Weights of a small transformer language model: attention and MLP in parallel, 10284 steps.
Each number is 500 + 40 x the weight over the matrix's rms, rounded and kept within 0 to 999. Layers, rows and columns count from 0. Numbers have three digits each.

# gate: layer 11 MLP gate, 832x320, rms 0.0871, rows 351-417, columns 256-319
# up: layer 11 MLP up, 832x320, rms 0.0917, rows 351-417, columns 256-319
# down: layer 11 MLP down (transposed), 832x320, rms 0.0894, rows 351-416, columns 256-319
gate351:472485449486505530575520497544520528541472584539461438465445550580543464474486436492492446544501446477528503511488409530536473495548560496493530570524538524513579507438510510554509436529540450
up351:464504531464541525551512529448512477424408528461552452410498498543467565493481566489536513512575518501458488508522548475550525498505468479533517515421489460456439477456547497480510537536505445
down351:532483509501524479495538439486448547527564493474486510514548477518563483537479540494443521504444525494404493508492469434553463474495520474510480523513537515490427448497538555536513454492473540
gate352:542468522501579523520503510461513518500498568510539449542537448520463492481466536545502478477591440450533500427544509465540474507535439424434573491503582494526508504446569526484473545565456491
up352:501515484508529529500474500519470537471476470476543470494501521509531499526495475485513440500467485490466526503498509522537506514535493486549511580483395536429537511448501612512461455561464527
down352:453498494498463539535488563436558521542517528489493494522574449494502581518547495462477416520504507545529439447473482515509473489475482543479456499478462508464558446463461550590489486496549463
gate353:529550528497528481429571512449455479457410481471546488512453555468494504467466499513520518505445490519509548531531467501438511459526503558509504504547460557467543429511523496460503439471508518
up353:516520484481444518548565457550570537538528522608464510494500466436506481519535507501481470503508537475401538517570453504562476480542489523509491500493450460513527560534545549482590473481423526
down353:504507430509509527533512475605520494449479497486486503554499444639492528500455514528441535558506452505439495503557444526567501494462526471516501556489440500456506534448443494441503486466516485
gate354:458493524475511502445464505502559454505510389479436442481557497403550520536483521532487491551465473512560507500513473459566475455507497582484558444500485535462527508570482483420479516552527525
up354:466529583510506517507504554504496495499494471414478471454500542465526530505531533485470517591484538550536603479473505517468440581535486604498500513552503426483442584506443482465524512556465506
down354:533546533470535449489538493534473452411426470393533478526442468538432466495517543503493541468494552540461427476515499553568486499549444518640517496570534464549523556563491476501452583527500428
gate355:531527457472524550553476552514481470448462510501577516513460567502496620414475519504595389516490501428578543525542526487444610456500576510523518549520522464525505449517489457464536624605494490
up355:555558544415492488530437463525470565570542461509542469602456515500434475485547522545485426502543590464489539533591549502515498445553454508488470548490476451538481529517396455446523528450500481
down355:481519428481486534566583397505457572479519476607481523432508493447496546485512439539493469429565476537427501479480524497482531550494495542499522457471524504498411515467501498516423453478526507
gate356:437517538488511460499472466532448504438498518553505513476438543460496548556492556517525457515450607491514497443548534488461474500525538552456470490556506527504438498574463605458518466558512502
up356:531426481456478536427474597560436532505459469497522482494471515513486459488435488516475478428450443544571534511478532536561485506449501534488507512567554530463550496543577502506427532568446518
down356:545511501504522506525597509434504476510445507560480511486441453450562583500598483470523485506487480551526571490526527439482483466536529526507546469505552556551523553492459528544477478519508497
gate357:491480404487457457578520532498507467546474456545455498496455528529505524411498559510433435463506515459493508560553525542519519514460515530467460542533506496587538478513489506491524537467420509
up357:588522535447599477520470558435475527506477524528444467494481454428485444594549505544445434494481417566543536419519520505514499495474530477461507510490501471472482563444474483589381533550488485
down357:500514475484462522552484477505476568574517443474526439509520463528474470523521438551449488473509505540527556514496456512473553488416490568457456538504522455487495483501553460461428483464502455
gate358:506541473413493536515424459524471442524498514528498508508554494482524467429507547548517460482509433501469574519489494456481544495500551512538512547504458501444456478509573533480519459497573458
up358:512530441470489434545487521452496473526468464503473504518476519491500483515448458417464494524518501531555513557524572402472444518473513451507481562547514503520486496443548572532437503462481458
down358:526504513471529480431478540533439481496453508463444494467497474513503506472543450431479524518549478557416511519490461580521480503524501562524552491474450493535504497539504483507466473509522599
gate359:505506488548523452472513474509524469556454481441453523468508528542512510432521524467458439482488519512500479454574506510504499554476561565481541385473539538476486483507511476419563567462468538
up359:539455434516561481546477520521538534473490520472472497512536493475379498487504469536541519495470491488523478451526533518448505558448544462489418535563518541552452517513477545468522475495440522
down359:425477557488503513480517481491432493457468529507536518478529505442556536522528522493514478511476496564474484522491507415580550502502499545457515537469545425493505472483530517510478520492470505
gate360:460548508475539529532476507553488500518544495482533468487482445520548501440525581587539469460542592488551444508580573507514500562533509517525522499482541479526482528487534555494485455562459536
up360:548479456468538486483523584500482490562526570453540507455594531448522436517500491493530527482524538570516459513545573469547418460525516464479460548435563441485562454428484453507453504513498520
down360:473518452524388518392557502409487490421525476554503487534521478516554447520514528511504502459491502479466470463473487483499497491553527470561576506468513507548500413542444472459498500517457554
gate361:460471441475500533488589591528498458552484517476544515545486569517573443562534492500510437472531505437505509534498551489505472522463554529533438479516521540520520461491542493452478522552490545
up361:442529463441562560526504518500456438556531514374475474437432492477564482480500506512446531523539473515550490499460486537462416468509528538445548587472525525540476491521502493518511514529506546
down361:526476558565476458515479497506518529428458527524525546518455485570461498534510439390537464470546469516520469513488480514503564537476508482476491519470488436540472519529538510507445491535435450
gate362:442498469462381442504556501533520406446463555517571605484518510433505510509470426491536474461459517492532460475549456478490430455566478569407475520498440511516515476485484526517463558513528529
up362:469489560441554485543573554514498529483522496581475506474451548461527504489519508485527542480468423445423567520528569500526551412489504507578463445619545474484481484464508491537548523547482426
down362:546501422449432455495438482536481511513498507453486525444464413444464495401505488491505441542471438438553520548513470449510466524552556481454455472581520519523511509446445517527400532473548594
gate363:504516514549516508425465464496572462509500461494534436546543579527440479483498517549569503497455538502470552480573453483508465502460478526426508444474499479569518553466439519455526514534491462
up363:441379539547408474448479482585510470476496583456399508529484484460508512520468428458516514518466488469494475489466486506436386508509562461463537415454454468556492524484465532544540549489472489
down363:489418506462548546526474587500556480536622438411421523511535499488453495487534500472545527540531521480447494490568534513454514539510453478440490571509504478536506471513486496408545456518508443
gate364:460493434407443511441476561495528466535480538509524462501533500562503472492520527573519455565539477499476461492539548413458502485473568534496549506486427508587601447475469518491531518575526494
up364:550544584546525497449522474498502555518551508540505438476475493403550539495539490473476548512482538494519419465517464460536486494539485540400448513522497465431464545480519470511532494495555511
down364:526541489508552476555486541544476420476540485512459500520516516529534486505489583499480474548467533498425488563458502443460514472512513511565554509516436525494447495540510467563462441532527451
gate365:427415546521486484522485499536454533526523520552496560491441524493519530513515577583523482500506541468489485504470495473494487581476462519513458484462472536490523550514510550443474479427497487
up365:497518507424462495596529463555509539447456471517505500501491519439490539532444454476542523528448445556484478469510549540530413481483515481516503455443479469512485457530523519466465499459468561
down365:480527505406473459487604470494493537551486498505541480472453525504549464575508444462493517484449506538555542472480493521503492450504496514540578492475564504414504544500494541524507444508503456
gate366:438513416610425512533472524497469451430472479584500468529468524504473501523513459460490562563458504494531491452467548482485557497542522461536530551522519470436465484492453527495482493492573520
up366:467546469490537567464432504446424547525529506444495499512536480444486498496444544511446586453553470503469512477513559536516444467522515524476507467520561518592479458509481470430493478470469565
down366:504530581446467511543506512473488497519481536442491512488510481443457470510538450425540505517463502557490519509558472473456541528421500453488491465503454565560544495540514512487414489531468473
gate367:485547507469509590516508440547476456427485545469570492400545470527483543573479540430562535574524550533507570502504453542540493516436481491485489614544516424504489526467560512490520481501547480
up367:512494470522485470512533530448449473587460507484433396538491505531546542501552535526509450499481460559518462528563468461493464581445484528475458492481537511545501474484501521452446509426528535
down367:476554521468461481458465469497538543511436494481505544446517483552533492453516418486496480488524590482469523557486483456490428578491501509443551550486532470544416546479548512517524462493592459
gate368:498477498505481498485467510484491517507454546534448465521533459465522541520497524479491488499496522526443516540504544476494468490559468518527507533510459480497517480469588521500472558441567522
up368:497490517509550527481538489512498504539537444508550498546502495547510506542482483474502489550486480516524526473528500484472561507476519489509471532551513520476457505494508473427567455559438495
down368:530499557499424524519479444477482507522453555451418489502512480498478470452547570489456468458494479508491562529531525496492459509527444532515534519407460544465508530523542525532485526501568521
gate369:507539467476481571507533568540516479487467541457512538507517534478439508501489491461568500472468455462518540455521508509445441444551527451494466535481470502470515549476447494513523500524462482
up369:455554553484519542456523498482388479557512454513449537465541489475570568426571524490447453535449579461450441475499483478505485473491476513492567464556496505487485471499487457524445527458426507
down369:523481540460524455554521460452469523523478540505596499463590506473465512473472426518433487484466489470517532449511445491505462511408562518542505472510494552534513510536489527423462442482534496
gate370:474535460446479535495485586449462518520520555478535479510451546456521444440527492566468450449491567526507516491559588439551497504499451484521431498543579509482476543525575512438517535511527442
up370:412515482477559523449528389547506476588491515534474508552600484472503493425419546514527504534563511482536420475565507438484481445480530538458549582417513440452500471433437438513547469508524463
down370:454471523549560507511481462511518504505454482478480517570439434424443517487459459534487565443515528523490556428472534551448520505463536527468504506412472466481540500513472580494491454548472515
gate371:504506402449500503447437402459418501490497475612531530551514512525537492504476493521560536488509460531499557477511494493527501484386548497397478497516462469506539461496496532492478468564497514
up371:532548369467449439416540508550530469500497509475476495496468541527431502444568476429555577535520484495437484478510493516538536484476491483509505464485477518529519573458534510531591460453437553
down371:463470520497542498517514549491566500473600514518503434520504532472538471505524502441545544585533444360462410511481494444467542478526481577526505535504471462496398499434454519457475495482519533
gate372:475500531521531524438567441531504506473472482490631471474546498531549513467501460487484511553532564411512452444543455469532535570543559563481525571505482456523480447517466527479496558564491513
up372:522550516500524518519473501505581545460446611458531517490493485511523425493473399447519506504554513518399451487500501462495465513541404518477528493454458507444463448429469510476539507501567525
down372:518518506501497514491561523492528471574452410519547403500525511557518501514513468502562521547559464543595469511497516474471516510515495441507487503481482400448486563593507517527503532544551496
gate373:463544505435459500498525523535523460449484551510488527472450457448591482461481470530548497519460515458487463487496549456535499513521507483440535470479523589509448541498485482553488569558526528
up373:470473514459478505516513477507500533556487406468519475389519553528440503456513502479401476491531541507546508514521480612530458515515510504518526511475497450486552506504498510475564416465482478
down373:464530417495505537543544425446486521427602497469530567498428538526490473495486477444473445494480491524569577526452532542495465507481493515503476503519475505546431509491496465497581459550568514
gate374:554481463552474527442443522471449435492488539545476509477440532508506537481521482509503540480469434481500545490523538483487532471530446501507521571483486507541479419528477513439455489472499476
up374:482511479508556516431464487482522496587469533578516508507497496501468439463530453463513536485551471530529570520573492446472522528511426486504440481496420490567495548485504481573470465554523465
down374:526499442500462467514438430519534564458504478474568483471497446480535487521501469527533525458510538526516480544431462571457517564538574472511454509436565519445501461498475585522484486508509497
gate375:488480462531487556494526513520502489545486540516449460400467560556463461530482568498559460516536469507514449503474469446499507533450455485494535504537515519503560508512523515468478462532465502
up375:480481491488546499476512474495505525440560492427501494574518438494464534552453436446489495543545532535465534512501467568469486500555513559529456502514495488506467519534482507470517466483506516
down375:506472489515483553492505561478496470593474513507484459448512569524484490517492538508551537462529493501498468498462505455499493515468486497460497519523519511445528498472542540486484508523481490
gate376:497520485501483519521484479467561502495563405521508574484470522508512505452508487546529552513534531487526541514530515461511487471438543538467497494506442555530556542529467532473425436610477488
up376:461453520455580499480481589520481514490454510461477492484564468439536503479581459512487514481534563512505499476515500556516525538473520564517484462486523555541515472443541471517522498491517473
down376:550465458489548496488486470485464494496477477535528522532485484539480537486500460534492456503494531465545551482451435512452459474517475405524538436476478489485556573508545509477527445573458506
gate377:445496526541522505517500528471472439487499495556473518485517510556495473471518479496541472534470481510469519449503530484482506494474465481482524503478474493528470468486506547449497493453487454
up377:514500496487496540537421510476455496471493513469473522527579512449472443531547539483542511586498534537502563464499469472475492547485492556541515474464516541488544511479463477542498474468611506
down377:532529520454519470543426530498444525534469492504531525423575476572510499474522510436587581510483508615496555468500479480516469559492522479493500474506501560534473466503524403414470457447464516
gate378:543538451538506441470457500489490485410398506499471483477536459501585587504534491485533487501433489484483499565489599476540610519489495544476545499525482426428445532517527516523503506505511546
up378:491508454524457489544510522449588470417563465481527517470545471525502489500487454441507463511538533538525434520507489554458539477467466567490517495547564491534558519487480425572555519536522514
down378:453549489478537571492432464509496522545547501524539453463527518479465483520430463531418525515494570399450466477496434461525494510471471509534649489507528561486487590430483568534504495513452555
gate379:448515510513515492533453564512525388550518562521491532480444573535489534488527442505538486521509581436566495462524458518468538415470485510541555461456515508567496490479534452499569506501473523
up379:533517531451528486489616508548521559524486493485451516498488493524529452431475530543458464486561474511491503562525479439480500520466503488452482437436558467510530455392527518495522520517508531
down379:468447541551462433550477539523495539461477501477503501506485564482546536494462496498493528568531522504533489475507483536522465511487513454513485521496592539505509451426470541490606489468483462
gate380:513525527544556582492537490454468484492473532472527549523531426531462497486454449405500467482536551498542504462492503543421500527529581537533546544495539425486500484492406531532533514465519435
up380:518505515529511445438497427472473496549516553471489393528564481423461482472453498492523546466534451547518546451544541474523552491475537487428561431523479539462513487451454519503526433577525505
down380:515488493520522535537549516452505515544517525510537497558521528496487435566503447413489437422505471423530559450452553525484456461424473526519520466515505388512521448587549449447484522503493464
gate381:478505496480510550536456516541469413547469489506567539479560409479437479550513482460517521521544539404472500477479501486525505531419484497483494568604497469506549507511491513460489486547426522
up381:514612489479485477465518537471523502490499470575480437518484461550554403493539510472464528508463571539468480502588445520497553418459499530489542477453473515453500462471521496523514567549468443
down381:500513501476475452561518486611443535445481522587500534479501463493569472538509548480516551476528447446632528474580447528491497527499469476508445547365477504526483421422463454558497556584497517
gate382:470498516515565481546482554583484487501463573516505538446550521478552458415483488570492524431509565505531543498546522459575451508494481506412480519511494471574450472505434539477528526480449517
up382:478600610526485436553533400582473483426536446516562483503529461500506582466541521485483536525465471469500412578510485528543426508468462504559468528493491492590414457523478445503449482453469561
down382:567546528476500531443563512557557505436460545399468556510499523443513501508485480501480520417492487564483510506498545442435504443532446525483552542519520448534492560489494523549344478544479522
gate383:447507445486495556559469552541512493519462537462532631489600536584546517465491531484572477601378473509502475519531508509484545586431460466511476478518529409571512553496468540499557481491492438
up383:455515400482588466476533487532506500527455464519463454483491497560432477522525416502484518496575570477504480445477510465487515479511555515542465490497521508446491520468555493540485516430478519
down383:498559437492456489514500506482518511439561561531494467534440489485482571466506516517551506443538458549527537427538548505579426450455458513433516464485517445465483549563530526531565457518453488
gate384:484510536533525531556485502465506471456456531584445409467500490530525492543496426448524549546566494475538543547505447455422515541443512471525532509538568525521519463420563519527505541490520515
up384:528471499472438517517504455442523496463432435512489521514501539476481528501512555513460471535486519500473474519493553477536454503543480521484499563517427435466475535616441466447502486485521459
down384:505524519525442501538459499538441432514465540507517498505487534464497458443530522527576459477536489558456510400523522499524483516513468515512556546491532519451539486509535405507465444477514454
gate385:487524449451483466507571528511454483489493495456537455540524478535553494455535515547537526507396462480538531518535568542468487454537465506393497594481504507537504499471512527449580527502495554
up385:536512567495446522608469439520510603515506467490509532442515440489547566557501535478516449470494455451511473456510457421484507459506477516487497590505551541556505442479534506517495411455470551
down385:542437607460552488485541448494550536548532568509529491527483522457494456546481515534516538474535559504550503493495458419458533490495487448527567539553415450508459393505461484554417568460479530
gate386:491450507491529523481490504462506500450516580515507443474513606431482593492540461466549518439470565472470453485502488530514502536516527551426538554479457602541498500479564527488523580494572545
up386:500492521491493402452474477523484424517428542525476586378485501456503569509460503418549500514496518541515557521543406544521493516495458498495495484468512375488487538540532500580463532474434476
down386:401485480452560476592487510583570448507492452465525566569506427565508444482513559547507480489495536483539505580484554497486505530546518542533377459540480521475505567493494459475478502577530480
gate387:501540494504460544455494501519597463468463484454497534474501522583447539509421501452554493533489489550496568516472536506415398522538574444461443485457511502511498575543476512516550442485552490
up387:414469421523481579532571558475546479483477508511528571486503482556560516561446515479515454577554560501531466446467465512435520474519565476479488496495508539510536504440437457528565507494494509
down387:515463421577403539477560525494448453490451512464557570571503486551507551475524542507536460465542491475483403446559543493546483490557420535498465560520559484482441425497518470461488516494538485
gate388:419535488457466471517504422601534480538483541551475520425494509529503545509532574479519495558487538512531457393544578475486500488483496566478430463513515429511477534423537489412560520501469471
up388:467456455504491463521566513571517475553447557536459522459524560477576554501575534444505483416563576441515393497492463543467548503542535399573512535494501534520475447511561469539482501492563536
down388:502514479537481520471520614453458493468449460505475510552501421436401425504446484525511478516459532580432521544483414464527405538529522436427548431507489490593489487530417487461472502476421508
gate389:614554484458508517531496508466439458491528541497434498522477482479469521524558451491529467495489539464445508516570531532528467420413487510474474533451514560485435456539561591433525526534536420
up389:464469429466435460500510513527521495502490449445478503496523513502491501551472512479385504514438488476486457509457419544472548503491560561562496460465559455449613541530475473519506490520497548
down389:530557547478499504496472473492523577563553464499553490480537427544490493560429496485426450457491590478470557538494478460489528514536491563478460564528441507495423437478516486497506490492507490
gate390:462486487565509518427488533530516420457488519507515552490498477507574602534470469529440464499477471470497476508492452510497464494538509522522543481557427487602570470547511483557444544576495516
up390:554524504531458482564555415504510513534489520492464584491481445471528524560446565494465530512573493461531561555420503545467425479508518540494491448539475442579544529476517506477509558542490556
down390:556539534483512514538496444434556524536492550483437528462479501520435509458485503452557496431484498504551499508502517470530459494462503492486476465420521510492416513503538543506445524513500438
gate391:500499500541519501547499502498488493448502497499455533550479501471499510549489508505434488535419533519431464505457528499501514478531550511453526449522461452482518502447475428523607523476487505
up391:499507470471473394453540505400493491580445496544490510493546462524468476431494433458500559456449476596502510462516516517524522527530534553496498501525507462495521428506574448460498500531522453
down391:454555520493504506479426523493459544506500505490442438495501519406476434526466531557548526502520544541507500466504529474508531497492459497506488464497511499521552514511481502478494543464428479
gate392:456471473419497605479435473479513442522466500615443494547514536453500484462511535520577516462543433541499529536443550543535497486523441488514518478470545519469569589479583505496501435526560467
up392:449464470414529592490461475535449454536500482559518499523472516472506518399515477544526442497491536519525519543522502510443551476495452498554500457473509517503497544480425608439462490429417422
down392:471512531458516449525488544567533526496486547470536448473571443472512457480454472554491480482469501468488435523431493567413500523559473485479514492501567523525478515526460473480519571508470513
gate393:554566474488546555450427528487530521501508540519517535493530580530458541507434454552507549508504596540563546482494535456466520564501573505443519543562557497560525552440530427502488522474526465
up393:500526498537548489514450495491463479421536429419542403464526458476520470424451528485516501455424558445496486470559473496517458515583446515522483472514434497503467482501457484490487543455480496
down393:470541484504480538503486514473471470537484480489488430491511397532518497404468462535409499590483555514508489469450547539464525484508464498423520527516462500549465421468520531612549489512507582
gate394:521566498473483506467521576481557534512478498562507498460494529537491502525505533580546545520418458517503514558466459516494471436474466576488444484540565489439538514514488489470521462464530511
up394:470457458474537522498475503545430412534471520572505525460573452493463568530499536501475435556553522410512570478518484459516530585542546417517560548446576573521534515452537408488563510438521470
down394:531536493450502533560538535555503498517520493473563500515599511529482435562482543576481466528538507552425535488482561505494505471439496449443457590552513529470559520473499438560504514490478449
gate395:498506482495523498520503478496524505414497500515632512513484483471517535476533487471572494501540598530515509566509553421519509562453445514544557553531503375447511503546499498457529517489507520
up395:503516514491422511509470479564518521507523533483444470518527488531502483488445490469457424530475552522515510455534538516488525478526572562422533499478492569498439470493500459580431539514531488
down395:498499470521505493500458457490518532419463484555502498478573534498458552507488475484491450479512531511486516489469478454548485556473496476493500541540519404516462471520535489452482457500494463
gate396:452524415491494502483453508465495474431447453504560497538507514519486486514417559502483503535475455505464483478483558477437509539491435552464581553468490463526549479515441492456481488596456402
up396:472482537528488445499457554539461509465521448501534502439450498503525576456440558514533479485527518495458470486457434539490493536506470482536474446478489508532516523510448492476459483538463450
down396:487445597490511459455543489512494455507522481485507530454505461522524477468480544466465488480558504416436582537518504565486505475469534406511496543467492518465451579462519524489458454517491464
gate397:467516496446521535482482535541470500444522506518498512539456508582507495514513583451519502490472484547521551502515546492489527510471579537504568469488522445525489506525537529459499543492497536
up397:457502485516433518479495538433503561491558530443440530490570480514418456461486508489452500398457441502497489523481573540481465458511441495478461598426475506501476482499474574468523541488534503
down397:563528536535464500496505485510450524470423528477521440387468557519516563560558461486527493538508592462437450453497482469529536499523473480508463474504570463456535499539460548510510468487526560
gate398:493535490560451636523571447500495476492397491482449486447512520476526464462486547502517555533516492455453430504586545494574451513447460559383536535479479511468518477463479440462541577439535499
up398:430531501528480530495519502533509404476458516470433477501479521503534485575571456497391519501490521535601479431502512529547432553469547507527515525499445522479478441488441522444587533395438477
down398:517528483494522485482552486587502504530482490498485537492563537480486530470492468548521486474518502481475530558479498505540465521484482504511469477441519499557568495503474552485507521522526545
gate399:487528463489452484496495487542494517483499515512557439484435503485557472571540511505560445545549609430528550440531479421525513454440496520491542519512532522467519477529493556484499525506621413
up399:550578500537444489489474484485569476456495554491502564573464470584490502478522492522519516546485544519482438528504574489541578488444543470475561465502522481513525507528501488479472522466491521
down399:494532512548458448538486525499524477546554465470485536425503517550512443454540530416513462502451497449558491432509545507455473489466531485452479455518537473494544545515533453515451490499464513
gate400:543487490479470464452466508557473533500472470505495508454508518443510494454483521468569501455518501565561472514470481474510481520483536537435511466435468480507540476564530476461467552487504509
up400:459508575482512498476478502524472514503460551543461499462452543487547508428559474484443491428485492465470502461472500449437462485474443501473515553548493474467484497489456506498553525488528520
down400:516475479549549538485507541486542522522499482486543545471428450521519528522516476520513464518527519492521489445541509463538535490415484457520494483573573518496507481515497514477454453559445412
gate401:484492519428432494494589535506463465507505462503464488457586501505470549502566521540485516552423486405501575539463525522454482562411501454456493581504504493537519532477452496430571534454542553
up401:545503429554526483493446484508510563488429537510504466499531499516535528542497485493543457450506519451453483459550460504520487454471503501438510521567543549516431506529467454549507467479480533
down401:480493482469508471456472569510521519518477508465482566466406517452440526477510543468498521442564430506498503537458475492466559505541485587575495526436508505473501524494516462484450475522489462
gate402:458557469501513455546489554587522509509430508467477511499484564484525586543508504512526456440556536483506540470440512533464460517533490498519546461614486532515559512479510547444495569481513488
up402:521512534469452458545478566478451480511515496485431486512444511464516502515504503502466474464446464489517490508578515545494416539480538444542516507459470522499412484535566457517432539452518514
down402:442537512545537509491469584552426498528476485529498571497545502484499429491486425484532459545483536434525486492474458503468520560465421567535516417496469510516516481526558568460534493555531488
gate403:482585514496467550524532478489456523477521557504530512544469562462539479465494479510522508451477508513540467492489538440477494538568469519460495554489466508507553418517469526468529410513518476
up403:507514416426496504471509530458563516546469480524540496531522446478439489520436439494526493514470546492468478451510502542543489482506546467461463562538495516465499500488566512531525507484453501
down403:501443441490415531454510549511540529506378496523539494500480486471433496499505477503478532502455473512494449553485500502444472454439552544506465531514527491588554543558469500511529521525492584
gate404:508521511471491468483556484500463543454512488491532479469513505439565506437470515624490532542513478498449531534536520556450535561471483480450484518494485500552505556489496498535531516488553507
up404:599428453504539489585523558516497551464479487461515503451561485477530458520469455597477533545529543537469523524484512530487506411514488469518464440490485501553510512533535470537478447458501478
down404:504496491528495528479525530460577523508573515465400557433583510476489477521568507519536458500491440526529493409360440494478554530493579505511497508436497479471495519402502542548547478541498455
gate405:510502477536504533498533540500496532450468502542538441438516505494510533464562527507531521441620452510470443452538580484389404492509482532485489393478560421440551479506524453503454501585505498
up405:573486456471496465507501517472531516527521429512461541476569606465518560486465514562487552478536507457399632546574525457513550565475519573581440526559557524460492499526523563544512532446467576
down405:551469476507469429451578545495512548571511518515486542527482522481404509487490508545462557563450444515486537522496498508482508514435544473487557522581557461458520570459478491454589467487556457
gate406:507497455487479528501530408503475506473525527535500441458547502553494487483499472512452473399446479474493512535473503500546506540475482538571554464449530473485475464513559461540475482522623490
up406:483536437480504468475542526402454529505566509488463470553472489466548499459534446487536522494531490512501491539481507501495519433520532471485494532513531481502525459573485441501520455512382484
down406:524533529572542427438500471462527487533462560577570510513530472575460556479560534500487474491485503457531565460485505499515444514460571509555547539524518496450512442505488470512475553497455558
gate407:481566505524503483527402513499495529452559522548514457488461474499483421506516515506504483497501509508499527476492517526482495468475509468452529497497507516462614500503546522502456502508481533
up407:437554482500457573555508529546521474483504569491531633524480466473507550517496473565512431555389487518498513420468514544469530427580433501561562470534584515481526555462470462424517487428463500
down407:493552555552530482573455567439523499528460494483523496485520434478533500537557522528520416455418478526472493484441644503415522448544453528511522485484471583506402556464517580459530519499458470
gate408:432571491475532514551535519472475481455543491573520511445491480507532577425569479512495452507498483514547525482526473477467553493494501494485505518505466531483568523443455430528552515571544457
up408:503432488489483529496594499470591538543534506482542405468579524505498480456436534509506452518485494455545486514524486417482466527575486539525454550521486505496492475516463516480526507488449511
down408:417517463560507501487476473479419475504496482561454545520513544430573448496502541530462501520516498509457507466514539544481495485484529489538470461525499530527494505490523536524479585565501448
gate409:479536504523463562443473503522496513528487486457468426484421519481504550555515482498506490550502492524458504466561433443549530540467559542458527492484464561522547532446583482468532529523532375
up409:487552534469435544483442477435491466511471458439510474499543487521501507477552559574516549470480512467495519507530489414517510495519399552448478513482507479446559536447522437452511543594533448
down409:536455559486512479521469523451429485550551502565506488516506496493509499477425536494496524483485504494500446496454506450457442473563430474539572467471482500516511477475518480547506535566517495
gate410:415524457499473504478503459485438510437570540573534512523500447454564492460416436526527551490514405474520549452530471472500510510410553524479507481491464504555492511513470487483542515591508487
up410:498523512531489569516540491501472499491465471467495492500452520477516472600465593482580539483497508491501483485543526506499500490555485507494569476464446525537546486477494480535474483435460546
down410:473533503496520471549566483514516469513474553515494533526457530557518498512506522522496470546506429442556512504474566461523551522446508555434451523571577570489519455513459507478536567514478476
gate411:521461511540520549471472540522531428525471544469543535461539512563500450500518404481530505524546551449438536544518517483474501559497553512483479552527558520522576552510529485460534478485530501
up411:615544536564514481496516534393588540488490460507445437468485541491457485528497520476498514431424492602457458523516463460518487447521501488463404455521501518488470477479486498566498504570509476
down411:487501536406521498487503471559525550511462508548474485531468620503523571493514520479497512499567474539496571482539503540466530486468420532549443508483493500507521522492472511461502517534514587
gate412:465526462547470483539407534520563529410472483569586435436527511508534519501451493498552502416477494481557519497507560458635536496506544467546524483486475528513478476516521503484521551452516522
up412:565508489440437443592517470414516485510466521492455457482480534498524494467543528481517583411523510490474512544565538426496509453405475484496462553493511581452546439565452555468522466476503493
down412:518394505454442530505519475469557492473492556458493602525508515521502458480474552515487527501473488479506545485504421523549448462406550480494491482547479456519584489501519497506484523509448450
gate413:464530521481555491580479505461483496440363589453433494493529441482470512423547530556527548476520480527526462528494533463540499453499510491561433491432456406558495451460573464513590534500531516
up413:485493415586425508463438554556477514519485528566455488464563475517474485548566472519592527508516472537522516537442496449481515519506490534555541431443455429501475455489602500472472491477513564
down413:483425500516587448505400507547450562541467530443506522548519519461522446504554473522447459509614494552418479526535491482457533453463527557505470546514477479551486533551420653523482505479459483
gate414:431566453491409507515506454422479475534528521576462566458377526490440552540504527565483493551501453439456525472587563427493473551458498418480455520513475485469511450517477486476459496452476474
up414:465508549414510493512478532460509498537469551416503551451498471518529459522566498596496525477555478501432452486466464464591566565481491457443513531455481492500499542498475518471514493499568458
down414:519443503461457522549473479535494573499533564526484469596486530593478468392533459481452535588481493530513477543489535516526460460532482438550447486560545459516452495555578468515561484412483466
gate415:475511433502582533480485551503447394461471549521408441469470551534560479478464432522563495505514484468510527455557544522519528528496539502506584527546428472485524539436469477475489445575566410
up415:470570516479416483406465552545557494573463508456577451540527455560520510434606557470500459417503468475507506555518445504556468598428506405535431575508587415484463540533586572558439557418534536
down415:460569472457468528509405488578453437511456527482555575529470470516445533437549461490554537475522515522570534536485516465494468575491460490539425537510555460474475469458493443497477470455504473
gate416:500522480467525521442556440522569507489517527487452492489507450436533496484453489515526476509517506498477538504464484548560514577471541517439519482501484494544442535495533516496531550530491475
up416:519430504459459556545512515583460435494531435508530494477541492501481511507490494491503492509468519494587494545528510559496504505541435521567539519421545423539499460505475438534467517520565468
down416:450501485524435494491469509511495436484510520465490505471544445463462482527454460486560555524572447458583515457466518485549568520515557554419471443476434515534431464500564525419541498494497463
gate417:428493539433430451503553488407497522476538419493547457467398557509575531495479591485451559567503472488487586515504473502417560586521547529444493444453472473498553491497450478542485561507476559
up417:511515449586503507474491491473550521489484575469464533491449566515521545461544523490521480481450529503497559551443425557511449478476496579537448433496538513546560512526551582537578496504402599